Part of a small language model's weights.
Size: width 256, 4 heads of 64, vocabulary 8192, 10.5M parameters.
Architecture: RMSNorm before each block, rotary positions, no biases in attention or MLP, untied embeddings.
Training: a variant of Adam for these matrices, 312M tokens, 6684 steps.
Each number is 500 + 50 x the weight over its row's rms, rounded and kept within 0 to 999. Layers, rows and columns count from 0. Numbers have three digits each. The size before them is the row's rms in percent of the matrix's.

# layer 2 MLP down (transposed), 1024x256, rms 0.0612, rows 972-1023, columns 0-127
109:462591494500474424562569579561443514516516562508475397508551519532455409553465483535475519391559544513631573525510495554541406501598571467415427536501519445517511545423503494531498556563530580477471465437465491493505590546535485518532416464466389483507497577554574530538583524492493525512494499489517445638500500566503519506528373517495478499605486523588472428445536518504540377500513
093:568526551574512492517599529375512455529512493548490491481470507524530556555524497500472597421463505449589585498602586493456548455500507482583411499460589502491495550608577546605459467525425519459416480486501498482494591531413532478492469495454530517489525505499537481448495577574568478499555500561482562515464467419457481564516461462538407511430480493459526411457489521567473399440471
086:538539570481521473428514528480450539611442566496511488553454568516436524505439474624536525528505570518350504484517352582561471483530506456453590579474461495518454540501480478506485368440539546417491550500579526526473488561484528532463498596415527486444539498480439483437509491549451524561524591493470488480608485482480521413588388478497528521444465487470468520435486497563517530406413
089:467473497542500505438424365482450555522448544492527466505549529514451546505481489463488480571544508458554494375429482472557551468488558552535497594509458532516424510455527472467540544540504475475468610526524641560485491495515529505494422595539501530415492525649506505500439491633527490563506520445483522538524454511486451369405469451547495533550588485468424520467581512557449501439487
117:589467533480512509463552526509465517469480479561529519558421476459586395569450505518484512495576587531557585488597516468463576553502566502473466468502638398458550504451595590503596508434485387504543509515553473503587520527477530468533472468505493430542409455515518500448449554436528477483460539569507487490508564428479537469411522462466552492440489510540452479481503546442449412486424
109:516460461452460562518599454434525548435528534561483536531449456432487531515510480620422522419516531462510534594452544523536489519467513452486582412540566467508522549489413509545467512530494617401420516499535482428487493498518519425430524464380565570482448488511478621531519585411447526480560515550505517574440485456569496450476468459461422553472570400427469513475488547522552531512455
110:570431453535436451519526419440578482503440539428490539544541533523572458493525368563437542485545536561548577484503486505453499476590562420467504495525482567542514501546449465495445440375493436472554569527529530388439504538510462464461489442548551474442503586543523580518463438570543517463417492502481564439551532567659468614498507575463538529469635468447479578508493408510502587504541
097:445452333456466530493525450489493542482469536527544525529458500506511416558519438557565541588531605547455444452541436513449570559475427391522510497527432535519541446483420491553479505551541505493468558482571479527527485551458410467536571534509492460497472442500472497535465512562587432419398549475512415558499477522620472488541501519460493530508439582449498496596455465570573606454444
092:535384462506503517540421450560516527490548521515452619456533577497505464549600454395534494527464527480450421519512496607555528481515572529560482497511514438499508640544543459525469624587488471471507471532549490443562437434529514459556482464550474508477480424520454511537508481574477449548498500473562469525493571508481495489467563583540471543490502460395468471396511520507474463510475
098:490531448499523487551510556493554519505511539430457502476506436455443392582604480516482514522496487566538468442451573417570622605564442400486558560514493496479561493479467570506477543506523390528537569497476520552535439497504461405572494485500533532580424451469535545492536528570547497553518507530520493578532538518500427547456434567427500512607547444575562462415534470501463475465528
097:484524497458434530487411489476572428451525564539492594592450442495552626456592559464450443513519471515526406488443549481524416532487581508568378468574496487490583532462462476502549525426477490504570519465548452499533521502466573468485469534566449460558523551549469457467497507475493553466505485539474491573478492578396566460447527498522540527525497492493585602455528531433549527599499
096:565554531494507515495472555490405517480451541492519504469327436430523477516477402547412465581495510607512511469546435575465490482449490453477450544502496472522520501465498558579451538475529524381423570454605455497476503560580571478474468478492576434407474526464531520468494466403505462510566519460493589493580541528483475489520490557474555501566466494473406521329543411537540477474443
098:470570535458563441572495514440436476516483534572476391470461433548503505482503502496511543543494491466511470619582522566491542502494461546536499555504405504485487494437458479427573427526446521539487442460531429437496491495563456432438463483507477508529444518451508503491500547590481437410470494473483413384530422518612485567492509536510468573549567495545396453553485580471489418538639
092:537494488594488554427562435363484508553567567505540507566474470466391548529508534511503487634556543554510380518499575498520540551442490502503410546519500554453565523504477515496574474502497474469476622463530442520525537452486441484522567505440556514517599475588422533474535518537490475541436454461449469573552507504519576481460501522475453379487544458389520475513535501443513455486471
093:478392534471456496521526591562522548543473472525475549512572574489524426547573529450506600469481537464420563497501555592575469526585526558516494454539558505501465625510563586394457479432504460497503533466548594526452545485524509458494529496533485467546591465495650532492437512440625501461520561626536468513560537489526408555526551458426518540497505444385498573430535487527508505489474
092:530488526562528615442395587542576456452453492513576530531507419456548435559485487409528457613515430407506573481495457464521632487479523540450498488476488465441538471503514519474536498430474501481517496435532585456465540529509515527558488534585559507493573547601503567453455511486458500486574509396488517506447520504409447452462527475526578471476521500461514474380508469559456585598466
086:558486407478389535590448449509420361505477539382576508446478537560463585504431445520433462507535530497462531482527467473491454527581451554560577620382534605561494469503495509571476483540552539405478446474558539475431526479446514497550486514593462491428569563505465466564486462486524490477496406536548540455511531450445517483495479505410540512535472506488472443474492466488518589574529
113:506509362517439494562503385552514519496437521491503518558525429474437437501438523469472548629549582474466500512502464498601505614454483511493509549508452396572486528478434457451484427478464430521451462467506479487520526488482486502545518461556519524544480539529571509535474498495531452453433552507505556466539364447669469447494440586511521449480544407504536501499518463535531561498519
093:477387592363553492539454445554489575521484534493470465496513472511460480514518337490480536528555398577372480507398534550483587435552544463481595527509446439497463553541496518502518489541569505524405561519467477494569530490536546496516569466482554510468484494492519525452521510511440512422479536519537505433546417491519443532475508406541533482597550508468461445466541414526521548477420
102:479562493610486536526497531450505484525452539513448459463488533502506502535508529528468565466520483546530527474442441494462499524563636565510484453538589554451538467547516538587473501498475533589462558436563520480414439521428446511528517498417549527466529546471541549560601457576561489575486554466494540495498554504471467637574479557504521580482512464416511517501511558485497483536502
090:522443490574529534459508465427461496465512594555488505450500521460536432498550493595496557479574550503508537563549528468536506620516497461507465450588458474530454511434542448498456560553477494511529494478522481440511596492581535479450464445462552488567525500541531555491512500433508459421451563523492450446547580421553484549443419506545479512494458493520570401476480529535419360457453
089:462478553517590461476445459478513495472445438508506516427475494432570498556493485428464519560475456535437449492538485546459524574540519433499513482423522483528525565587497480539580493517417466447519533447533563521576499483624545407492544518502459567502463540535478552416560472571493417498471537480519484478455522482527522479578520493517485472496394535457527360449497430438516514605547
094:478567567357471454442509512512489544558410498503494463477496530546546567476479449411485371551524446485472471496529514409444433507530432554507369443459486475500424468490568444525462495513500513486523489519500526517549471446416443572446512519443550536574461477538452504540511438446467559538508518511503518480451567492552560470488500456469450451515595541478422576540532471441544459422504
099:528475527507523535531488607376404451446454458591493534566477503482475489396425481580447476579493497537493542547523454554560529567564455537499473551507588439500389396498494453484561471483502490562455553431515488438508462452474449592447413493484525480494556534486460455487470495504512418498550493488478498414500441506600468488557393528467493489590484411565587476512410464523540562505485
092:478522569478562474533517405536434433497460510464571487583561462490575579505460504457632510457464589508598420557458508506582482568528482513439556629483436503545541514445458578618522438535552484501429469461497456506480527517579412486568491487500388480506472441488522380472491458555478550500533479537401454581493495533486406467525531483478484574624570491511434466534529447442473490462498
101:568554491602508448497522478448635473459508456450478504526544533505573420650553551539507500433451476517532445485570542509457490530492568588466481470457485547488460584476480542580514447496490535524432585534460500402548505465564486512437446475471514482553506531595504449489652550533507536522492471495461456483476592482563474469478588572388584438453547484478519516527472405456540559460463
080:523510382517527469515498511475559577479515547440431464586491545543504489510415502543612515584492495455427497435516523570402543500481437488480504466581455520467451584446466464448541516502474541485493537514530508490548535503624507406530527615444529501491439380475466557521526455547445530575411517551434514548471591607445501467498506546590518597527449432574497527453454488467562523526465
091:552475510411487543542531517521493497590643463501492410525462512470421466440432501518452536508570602473411409467549614557551536481541430549557493484577514487506442501508488467548463539535461543595609446498473547522469527475496525548457600478434554482429474473540530522597416444520533546561506357546520480524561540537669492540469423455581452468525407590506507466580431462521394485485503
107:504560531471506483564511501497528534478512507509481503585417560468534533492595478468511489488545505519494566397546482488497477472442482486356498563515450457472508525460439445480436472501475482502532603513459519602457462455580495459495432499424527567492530404478497562534544543537535499519460498389456477519445496537470533450501582505457493635500529477502544527473466521481505543547428
093:522488494395574527520480492524523534505452493511529523431477508516536491459608498455500460553448484482481465512501520540475510582512545447457433507546504521498584587537561524579485515510516508450468539521577503527511495465538615457521537471477522486493518553511482534472528496578503528559573492601498507484529546534530492414414518519508422443576626497462523488479519405524483484427398
092:462533444531585484458640504580539506517501520519375466491505474617565459544495507507508573485536460514407506457505517505527518482443596556422527544474463513512435574503449482540602459467458587543408418648440542489519555593531476476473449468472487446483480505513493581531501486441440530549553438460527451499486481562485531484467563508498570494534518515408457473536527567512425517414422
096:571555490467454482470374512546441470586522561446418525442438447437513534536457483568469542527519475525458509513520493431494487496480497445511450499484448460581476458424480505532592567543420513485582575576607470596590547467585546408585479550542532490460526481613499479458468411543446446492481521544465444467569419417514495425609484483489546501460529585557516426455470458539563537513428
119:514544496548491570545566591500532430510452481515525526563474550524546511451499552399548462487542440470586528514522480509552565585530527539526502561468445546447512395548536655461389444573577500530553519491507511464533576439445486555443501557427465456527534469492459590457510426435494452448565452456520513530510514489569480484532516532412520650512473476471469522563520617474573475454517
132:436507545532486580510453507625525522476530504535499587439466574580576538505460403566503473491530484484445424489538501464515560518536568572501410390515540433550539509535469464513484479577521488531530450435500559457502572468502424489602560506490435424495551484526455581604500497385538524443542446560557449486551420433477545507530467450521472482607463468545485532524559563418518467574466
117:445610449508489482425451545448521590672510501407533530506494503602478450532424547480593534445541504517486462490542429494474478404450536497462461502459496460500510461491528557432469478472495563588581512473394455578471435550488527654483521456503394647501418493419471469468516438493478510536541519548477472495463506544410506418484460475477458564423423481536535562529523598601428528511443
091:376588396537527505578561516446571528440453517446537440446500489515454507474501484433529644532506515444429452431409517468516471424474557596447494570506483488522589440516521525467544536426608466513493472398533547530515432529518416522441525474581413474516451486506473512445483506523435561495547524442612453554496562451542519567389477499510475519468509494453458538523501575541488494597478
111:427540498535545478553589439477469422485473557507451409542499478515565524450459500571468542510501423542464535560508550487521432511553469464436501588426506467469534485404519479451560408516406499455485462427516519587470453461561575497523452530464554520516497555507567429524545532539391561525474438524382461543478431550573477496511515555574461547466598488537408399527552570502535485540570
097:510539552453539555423460420529545458493380508480545545531574415446515453466473449489538503518443468581505436541492560552535443672489518554485486446477420553504493507533509429476451508520491481589544538472458607504481516510513491510471474554414564504439513478529516549503490382575526527478422512482494513532512563500595437519484432503494465517504405535462482528471535437444401584451439
129:514504539431523455491561610601462490559477468541519617443552439463615444437479579415462456421534463501469450458540530402562532486487510512524492526549426427487601511484467506564541495484558437438474542610532580514491534588449445481540538490469471486494530480518502536583495485479477554530520540478601570589445528471461495499511466515419560472485403438479444493468591515552411471578454
107:526507494445448547508492570480507535478434531442550531489526475528469527416341459472505427621551471480522465483461509517500470486458450530556452407466492514558529515441431456595540482480484502452489426447453533613543521495377451517497474478569611429570503465517439457471553406484549532496504444500475524500431529552497514545469537442535441544461380522563421517540560587544493472549458
102:480449465425485596550445411563503422533421481465489502507553579557451511498492400469562577485539541449535511497515462476430533493449565494462459434523474478532511596538553437518431433469506519542412516460494472512499476470517518467543599510370458501540486529624545564498467438457497504461485531589565521583561510507529508469496493449542492570422509460453491563429530436488479502480523
138:493532463488448502457410520579417509535498510501470546430517565561591590501418575530530605495512519507492423553439458478634438473426565509440512469516595476504497595498518436559525589552583546470517435478559544461506474600497492531595583590473401457503503467511505498469486497530534545458508525502516476522539466457477438478542489529536498489608478474520512530491489511433530550548465
094:475429489521475544442479414481545587470485541454529566505530530491452510574500532617568452529490461530481517493591631477541480497572586483466494507489542446396551566564508534475480394526464471484523477586552530502494504538485584504467501542406490574540606420545454540554378485641449477493513479510444388517493512501518536478483518620517482435424535506465598428460477508536498501579513
101:505499481576542502587592509461514534526628587558460436543469520486456500515493496514605480493546550415620439438437491447566536506482538571462607395517485487508516527431497469429470459489515471554498468508531517449517494504526520486518438513441531568441480480523470541549444486509476478483465452486517485545455574512578479512391454509482470507525466494400480548503494613540502476464527
101:486530555590493527494559476495568603449503500540385495471499512650604556514597515531494563532443559515511491452484554492462480501480605390520519442442468445477522523528511600552495437537411510439465484541465522534534543573454490474456505559524578565521530429494459490471570534550480455440585568426479544472529406511519553492482537514561431448526561515495511487494471459580452420523398
100:532553466473555476503598546499476515529462494422465505481494482506532536511569541418519535335481623482521520463419521453544556466507446477612511506564459508445554463587491565515514606514485546534522498453412505565601527597504509546526486442423495520553468451450517506472460504442480526505536544580511551543465514651597445503439437520489479438417474461550565480503499602574512501546558
093:514520482432503455410481420483546618518528490518451447427562408462540549523436512476483473448474623491363421514534518516500456512488494546525555554524504408490503523539486432501577579567511470516551524518538550541501455509554595539436532602582491556510402417462440493453480479527462506588498518498551499454521508475423485458544490493503378412509530461533473422531412491481575465443514
097:451451501447475512572590445493463484485601541446471481436494511458480458418433439499540578480493453419490565539506444481504521477486547581516500577483615486582539502435511505476533489536439465530499502550494439512404500436495455525470522473485595481432467584571424515468516514415610418525502476508492550499568407394627512484587526413516470492602465503377466463442502448487490527487531
100:512530488600473488577447507528454479492511531478513437575491430503421462429400574495495558470509520501502485462488503481454503521549452525456541412485481517441490434495418462416495501488464488499478498508593576419567455475519512477497482518496528430506597498478548473459607460586422490534544550492513494428553486537539450460532531506535520599527477499479592530465464572537548500439528
093:625521466511529545564430467376552523494511564496443528517414578553570482437448479549568530558572602469448560499466588479543458440591504511537485532462434575470442537526437505470516553486465508542514493507487560489401509510487528440411467499439493535439551463430506413541570549526470443589519607474520550477583453600539472437537456413518469467456470465584540607530493537601593509435464
092:591438570508571431497557566560526430556493488520508588558529430429452530421539542508459541500500543459410508475541452512559469491606485592498547580422509480488517511455496570495506411460574555493456387557486476422409441508491414555512385495580523501482578465487510485475499530520459492433560461597498411447484552450563507480515525482500527548532497487469530472455513539519527408432469
098:452539495486519514469502509576588473428526615407433477434452513586467542490484516560545448510462344597522559389545464522378467522500572511459503502461445547488514510516529583504482501425454465537542491541478616513480527476474577542445446503469466501407536486555493572591477443562575531549403448467409452456508498502521425507505419563440452502495541464424581502524504505505532572531568
# layer 2 MLP up, 1024x256, rms 0.0641, rows 973-1023, columns 0-127
095:514514439497460512457436508556470525474540436487545543500524512464535468430473558475522428508515492458490479510479419513530516516542545473487552527500452491563427518413439527475524575438577418501573562502497518523548525540573524551527627502561486460616524512540454529544505406499479595471483484452503548427469549535478589387492425543484482427600548604524425543468498430391585624566464
092:540505485518441446524452458495527434365558435509507534546489441463490546423465481416513460434488505408555506429537671485566576505511510465541474452561470548441523516520510485554528538532450393494520483566474457526534441484524427450508384442506438472455448503551522501537568503525491475496519378486574503525369536585506505470539586478593412506539542461582477558538572536534497455562513
091:625507503464500435617488476516512584496542513464458501564454492424371480527494370507565485441549496453520484475580474472469508470505477525448566532483478449590477491539556521514556495435503528487553438424539454533573514534551454454496588484469500537454531518434491495516573468504530538511530464515576470532410550489498605525530521476469507416512539536654573552523484536445596501483531
116:523498481554448488531409448488450529489378378515441502490576525537515591493468412557499535563464473396485438398471450462542470455452436531454543545559515525582516413471450459601512475441533490507482504526482571490498487538524456490509479524449505523443492452498503503540504586553506581413414570478532516467545496461396439466492511607478460570445483419471449418552635555486521490423530
106:548532583521447553425590443552556431554423467529508550511436550529494493475439458452531448560529426486492520563579451494521467520547557471546526430559482520417537428490484558493440446427481472601562517477493531448412530526488589483540482549460440535541465434499457486508455546494581479548507418516599450497541459492522542418586437544469474531408519536450469482545620491505485563548450
107:519597497501470611408489439528425533585424455431577482434518599445490551485438513377406454463452448533505521503419460519497509460420479564463552476521489520453451445546521518506557559444527486624470483505510457505535491530515504457547550628471515516577494509580478476418469578498478469359525596601493461520484517487444459520478460456474468445467492528523339580502507514568515443503481
094:580541529507505508518461538537554435489491541428517474509446517453528504479405522537541466545494509427558497517430524623585486531453546496466546463426527536462515530452472492503511479453495421553500551495485529501428504464581475429479441571553515496485465472481425484435547554529587497570515535503524504441507590525543474469549453579551529530568555530576494562448574530482545514558550
092:546540462528437517462538539502472521541467419507439542512509535452491499501425442523490488577512468579514619453398453398570482494522486496405502517517399502524457420475445455520547402426520435439511523434457553564468538551624485465467522503517498469427547479486573458457443459475538520444534499467533510527490439461451447549525428514483548539522497552620489516495526542525530578506599
098:462505497479445467359446517573440390537478448593561510538469521476537569418399451539557443470501514456428513548554438469476488465417451529536477505507597434511471533484438410596598469616516527451554436572511491526511465470500441573503516579505472448586614466568377491494501449496526555463429569488571514436447439484536514538541498468494572476404525534502470568497513509464533507456392
102:562513617526486489438575492528505563430448443470571470433537601503454512556414530518522552471474449484510556586554491435464530498525540479422609551549476452515543538584519438504481462521441524466519408528416481491471526581572448614516559566480499428478469493507492494524527590483512496416479391517563432488502508455518481512567431505579359494350522559462359430608499484523545491424474
095:454386496538540495465529418499469487546545435580522487535563556558506485539548527434490534441490452439557528511472561498526576533533519490449559454553538528438493560570467514468539461491473523552522496454337485514484533451454446410441477467410463519415518502550555468494550525498581462574503468538523522498446556487505553512455587534513421509490463404474550513613532466475370525453579
095:581489462584411619412500476574561470464470446479562611540451591477509433474511482503515445446424447517513464409391565518474503539506515451559496525464547508489525494582408540478465500474611418503510597428425538495598546475497549505484446503490535561422503534469466515562482462530581526484483483399499506557440576527440507474560460502570471461428502447487540579448548493461477496526474
095:519586526460540500507436546596459442443465427495517478430482484555519490518535534546529469418528498414438520463561446436543479468559435476561544470486464512499417480506593488525482505502533503536483381511470540430496507521527459521422431467569488482500496563396489478501552511526491562431570513521530565410414467444478533476548527543553528581437492601545476592531547552529379547501557
100:502437483566561476384512494457477495483522503522488521520337469443510613418516523449446509578547386517675524462603490498550483481486517476569460511461489497517463446515395484554523455569545439446489540527510554552444518502409469583513561463544498528464459486484416509423576481564434416517533465407480521500449527505473563459553529509466512481397467537549509444491481612525466552496481
094:489544470480471461465570533450490530514539474527439415465410514554485484448539439544548527495483445465526505507513510499422489428460542458538476491524554387457481488471581527493564474531548538597467468435459421438546502514585553517516591451374463479554462465373458427612491478487459519412567383565613530490467502566449426616534524506455534582509512508566493570517486569486466469386517
092:448464601460600552434532551489610601419525404601445457555565512463576449540503475485572488522446491489546508522473519477515491464473482410485476455595502372490521535511526570481567526440476477543555581515450544584575472515615524468493482501396455496568481449444518512423515534584513497479477569513533460541477506502501550488501543489521433485453502524552511500616572509435493464515465
108:494489570464403574443437495437495420578393520571548538475403524564436461437481511522453459522459530440513463574534448515487547498493568540522465524567430517475484583494538399550572421611553558541439383550555593468468524480513479500539472563520576550568457506519465521525433500572482459553476485475562472549508461406488464442568489538561475515441506423429466489543584502566496509472568
090:506583392658468478460413549412529441534475466566493479522432485508523551493541548452478479524526519412592581565512455475512483488444449510506456525591489492493454464457501510473504466492499420428529513452450511551479447473449463494486471487477479598529502363426513521516585380509498465548469420528517435497437555503426506532419510523445532566478524588527579525586491521479520479510549
100:500439489364561480457451506530472528533487526551542490500543446513524533447483527438500479516457517461482475501584531470444532463461420489526489574518508397483462575441563526419537495451547451418522486540447471478617530493596565518468531481540481509611448392540432511445431536473486536473517458471548445494478490521542539343466594505517459430518491559602521436466585492471516566487439
094:490609520522508485584460576481531481457567438443491492549542525443493638551467470433456506507490510505531525441475512519515473402465400474479486505452422481457500560567471578433534476462528527503516462456490522524392569395475435492587440539539504522408527530503435430517539568552456497596559407550472580512488509538460496416487612525434465511518635509497407534612446523490527607527560
100:537521452475394550496497527500412502513491557445490528513583516557449435394461507520558475475482500497573561525459490492520496497506432544491520451525441524571463447448509528463493502514627565600486477565440420485519571483409359606524499520464534411500525482475516430511434522478515622524580500530502449524496491502519423556495483465473506524474469520539487639547483543560482501426483
097:546399492636506482518486452417551468556532436528493522501527495509477420469510581584521589583477526498509499504537495583534554445386561459495530558606509499486537565511487537423503573526495474527536459491549524463440554445514541458548500451546547474433545479467551478427479601566577446512540478571510491511506439482419435520515406530529506489479536446559547444515483502537411562489580
097:469596544479527497571516456596458549553428561499504504453467562408498468558466515502490530478485472451438523498462464507510516414456581491520526522493466478500483482576476494483480489551509452489572511540485507503490508493584567605477568579495488555544429364454507594495459605491423520472508473442466446534427514490482527591457585550545573584456478589537414427435540563448530479435450
097:486523551491457566358541443534484562499559487549498517463482614526462505429505521483461452536500512485485598496501505515542500372459578516527516417537503484545414528516466445459508526512423585475595508502424555457460502477473548608474587542393502495482520529555344484558478564475502572479570483499539499475478483501482459510538454470599494425418483497429523663508571621519463567548491
102:501500513493502550460526469463458457457459511568534497510381494480475508370505554490482551440512438530552576517457407452601517469462474486581504543503511420496506516475506442455507483428496493577611380534401448527503525502523456616514568550478482489537487401493490534475493461479550511551567625431459524526477507502458465566516452477517488476485497480547504495402492526452514553580488
085:511522563501445560468463449521495456517421475589586551450492485484464507506466485420433436396465516501552537562480479451575499526412527599526507487480497483474560456470543538567547487454612536531542423456436468495504504514427504536421518446530498548507540530552448422488505578428546508466611495528502549467551452360479494455470460529457542423427504564408459547550563480524479554467551
093:465580600526555438472510448459477454483450523569578542422543445506534570413536484509403461527537534483504546549534470490418455450437416474555499464446507463520501427508475492440497438503510522473529580531483546432580548504567393460539408509486507457531504517536479512443567577491428441451523584532464466508379521539459546471570528543533511486442512526557536531542558521430473573519457
104:592411609486448606392462494547365497560431532431469479448464549510489480447455485488495513453511424492498462456381483470524583429492545516497605444519560511430480509462543486469557525448580557515498404461541516462490563528528483514532531499461504431549415510498568431432406482534443510438522487484498516526545540466491561489527391491557523459467489569605495517510499562511454486380503
095:491561510622439503491498474505520403523485457517592486498526515553416466528449539543557480436497454531518572463555426535524525420549350507557530390500490473482484483421527485433520448508472536589568435526465480498481561504513420564528431493522500561478505426499504485518477559493606473546564567421502482476531547581447498492565482565451588536414546484481481441570477538473495474468492
099:521479527479481528511398506508538494525499468475594464535407458479537428434501519466424483566390477472615455448471471469389523438430540502555484490469571467416488507452486541519552478517619354414457539479538517507535556518557472541514502580500470536559532471478530473431480491505539623551495480586528457560447582545472466512505510538490433539422518479642398559551510523461532488507529
099:483461565614398421525477433424439493417444457518507394509460479508535489409517461369408395466483516462590485456447496542582463478378462526546544533511581585483565477558435532400494415508586521492514534386410401472607473513517498412453459522439471495452469441418492536569494506550476456493483512522521551614522600585454460568526575543485394455522487474538466552499524538487474528519649
109:521507515492321470471395506532517394585436466493650517475402507517470564456381480496557508498541387486464574504510405500500446433386519476482546485562446528495534502541530468553493525466537554509489543444512538458476531516520549486568470620530453467544458459515561468486452495558488495496470473458505501488570563430478518530581459460518475480510483515457415482496511487466532507395486
120:559491576549456473419442434482505390532392344497597595564417525491510507479491483431498420604477498453488479474474613557516528471520600541528454533478495520488524497494441482485579456560563592512485488488470542478497518469496525472466565496433491461478411480402437481478529460522480428489462536374590514471512499471461415479544553636425369501420515449528499460469529528426497508494504
113:500435534479479396505532396504563333548506467481472492513455469400422549455541519537446532504461512534484463527464454553589468496507476496476493501478475599506453436561508422535567439501531538495491542522573526466408562525488455490503485494465575520577496473561524478544483442580506513567540514507548507477487508456606503516483481710492427472450644581430464524563512539433468622455573
093:591562553482472454436526457555404338564507420532536503482428494479512487523425451573517503512481496496528470608512452531517447457515439452551456469503500528567474472456612445575450376482453554568458518516562530510431520573471574494562461552442526505561623495478436496508545449525527507481418497528479504473539498468448507461608408554538433527464541549548504525537522512518550523436497
104:511401577470467505350399540555473492540527469436588491516429518427407497480454438447551473494490497468581544468474439552521481528484527537509508388430499528471442461505534524491530544494548427498541552490499519538583534541448486544547597529505484521523555431508466528481394458486581506505568561493553484547540520431444448435498560533557500480390549462543507572456512468502418546450541
101:460443571615548530519526507486534499478566409581466511508490597499497542512523562451524515494541549459481496510529539516486523383446505591533468433557595478455425561560525635526517447525503540389502526506474501466534482422444498520524482467599534548441537437537539492443490544526557534591601508531503557492492467432419570497542557536535415447540627514502463485525522584551508475542550
107:480496514542477575369460543531415442508485490453526564521496512534572423460388508518445518555495471523557573477499544406492530485525525480533494472491528501453521418499566543490496502563589428488503480463459515424540525538534465557565516461433600406557482521461505474485464430489502571442599431485468447483422500456499590501430399537494478543555540495563488593530518496471521579498453
102:552453501518418501502482443582501508596493571459492479490464552535428531467465536495499494466385487421491443451431489587465437388524589525557549531512557539477597473485464571494542428520536477601581574419457567425579544499509476610399477542414444520583403467555397459467470622534466518458581447498515422515509486517496532459545522512533408561497502587594502481472488566461525547525497
100:498511521562449472442476559545556516555563520549563486539477528434437542506487484473384462453462470440598440476460553502492537454494463519613512468472519466381484421457544575454548463495481432401551580418470498487571527568466477576416392477520457538485533465432432455553515506529444508570533472460501456424509486503470486512431540596472516585554509579547480589544478602494451513564525
125:544469518524456459458491393499516456537487474545546530470499527460412509480453492476599456482468439493505422478588478482467529497363463529568561577550497443539483447486521510610498449476498533532445451502485624508486480531586531555611459585552583497571502519522419461491415519523507559511555516487575499477472463492488457497505425504525471507540563449511546437511518587444565539508514
094:486516568525498458465437548576454419505398501552533499474468565536461483497525483358471521468481491452458521485417421469399460521534456452536562513486415511535462504431548446580531476421574485439453537382440569603508480433479539476566491454542485570472395588466500483469471517414589544441456550479509565471464528466506495486487573556512499572435544516538375508567500482384518497437552
102:481526545452475502408399484478481360442443500561534565485501507525515564387462520376496491551403402504478543536544549583536411472495529535584433558533522495537539507555522532532515464502517537434446491461475558504501483474482524507543537422525519410469481475501532473415529545513506518536509454482451454444467493494360495439523532512545513460437562452566525510461490493397487570442492
103:501487468451416557517462470591434400503507509487488494448375466351488516459455497440449472529535466568593534492441464537532416583545407557447514451469553452602415508481491437427539505458524461509556600492574504536514493464546431592518521440527539540579463507489528593568481399560561546498512426550521506574467517527601518458493510509511529545503557550507436562583525507473472566464628
099:613456506569387531485486470494474449526552428484615423607522537532459469501460478559507499573473447468501527505505472479491534482613590525459504544479497509452439511532501440450577478451533535489518509538483577492549537502527483335548496588506489546440455548438493465545527564520543493565577513512518430511508590473405470624540464511585489532415635482595471407551516607541508543468470
092:497494438656506560575500568470549422444447434478488530502429481543482447484544494478546501541444457480654510475447602506486499504524560442558476532500483445449545495487400467486510497464573560505477467505516509539505530478498409514558446427475502501506478472517492544460386511608598479351432557483490424512507540517508466498502574591560588484427537442507475436594550449578415542513513
101:499598549501458482454437480581527474495457514516524602527403486537514530456539510491517416470476518459499472473559530487561514512555487555457484457497389565526520444576536486501494443574504502440531501365446518453516497508503578487538537522435581485514463370522529452541542567450445468523492487545530405530559491450481456482542563540430451440388543505577588555597565521480479513581466
098:520441572482578434460557546446422490499517598473537479490465503538468467510507524461519434496472556425521558484615531543515500480538402492530571622450436462584431483454563510527528435590525501453480505459429529451459473541620401462509555525504536501534506475414448411542486467474496494524501420561538433409435593508494515485474483564488468487518529427490516549528515471487508519471589
100:452546523511497522420564438603445497502446443603556482353530510411486464448546522408441434455401455487608477482482451534567506523376448469461536463513476451514536498496509481551458436551576455520508489452486460457655500489550452539580587496512479474502436420602486578469440482548478545432509397457497576467430504521488488444517570500454574444522488533441387458471496480472486511476502
095:501574554455500483520546492474446517528515485555498461464455514510539484565460391480490404449515480502558367452469563514461504547400537454527463407526552479574478474459560372548570520574498434483533458467483439514590574517618510537502539476353489520522426456517441439475536406570576448488478488504552463513500516466535515521486571531491506516468473490590538460572565493373490520438549
100:617451517511496510444474450467456499614499410465509481518488515497556554381438468542482593478506560396454467546476493450535550452426548426551527443516516529563518502426514459432524516577495471510447437506505496460518510565562442464563503553499505532695503441428468437479493625468446541472558555510575465487472495536530500604584478510573516445500469596590490504508492528531488498439429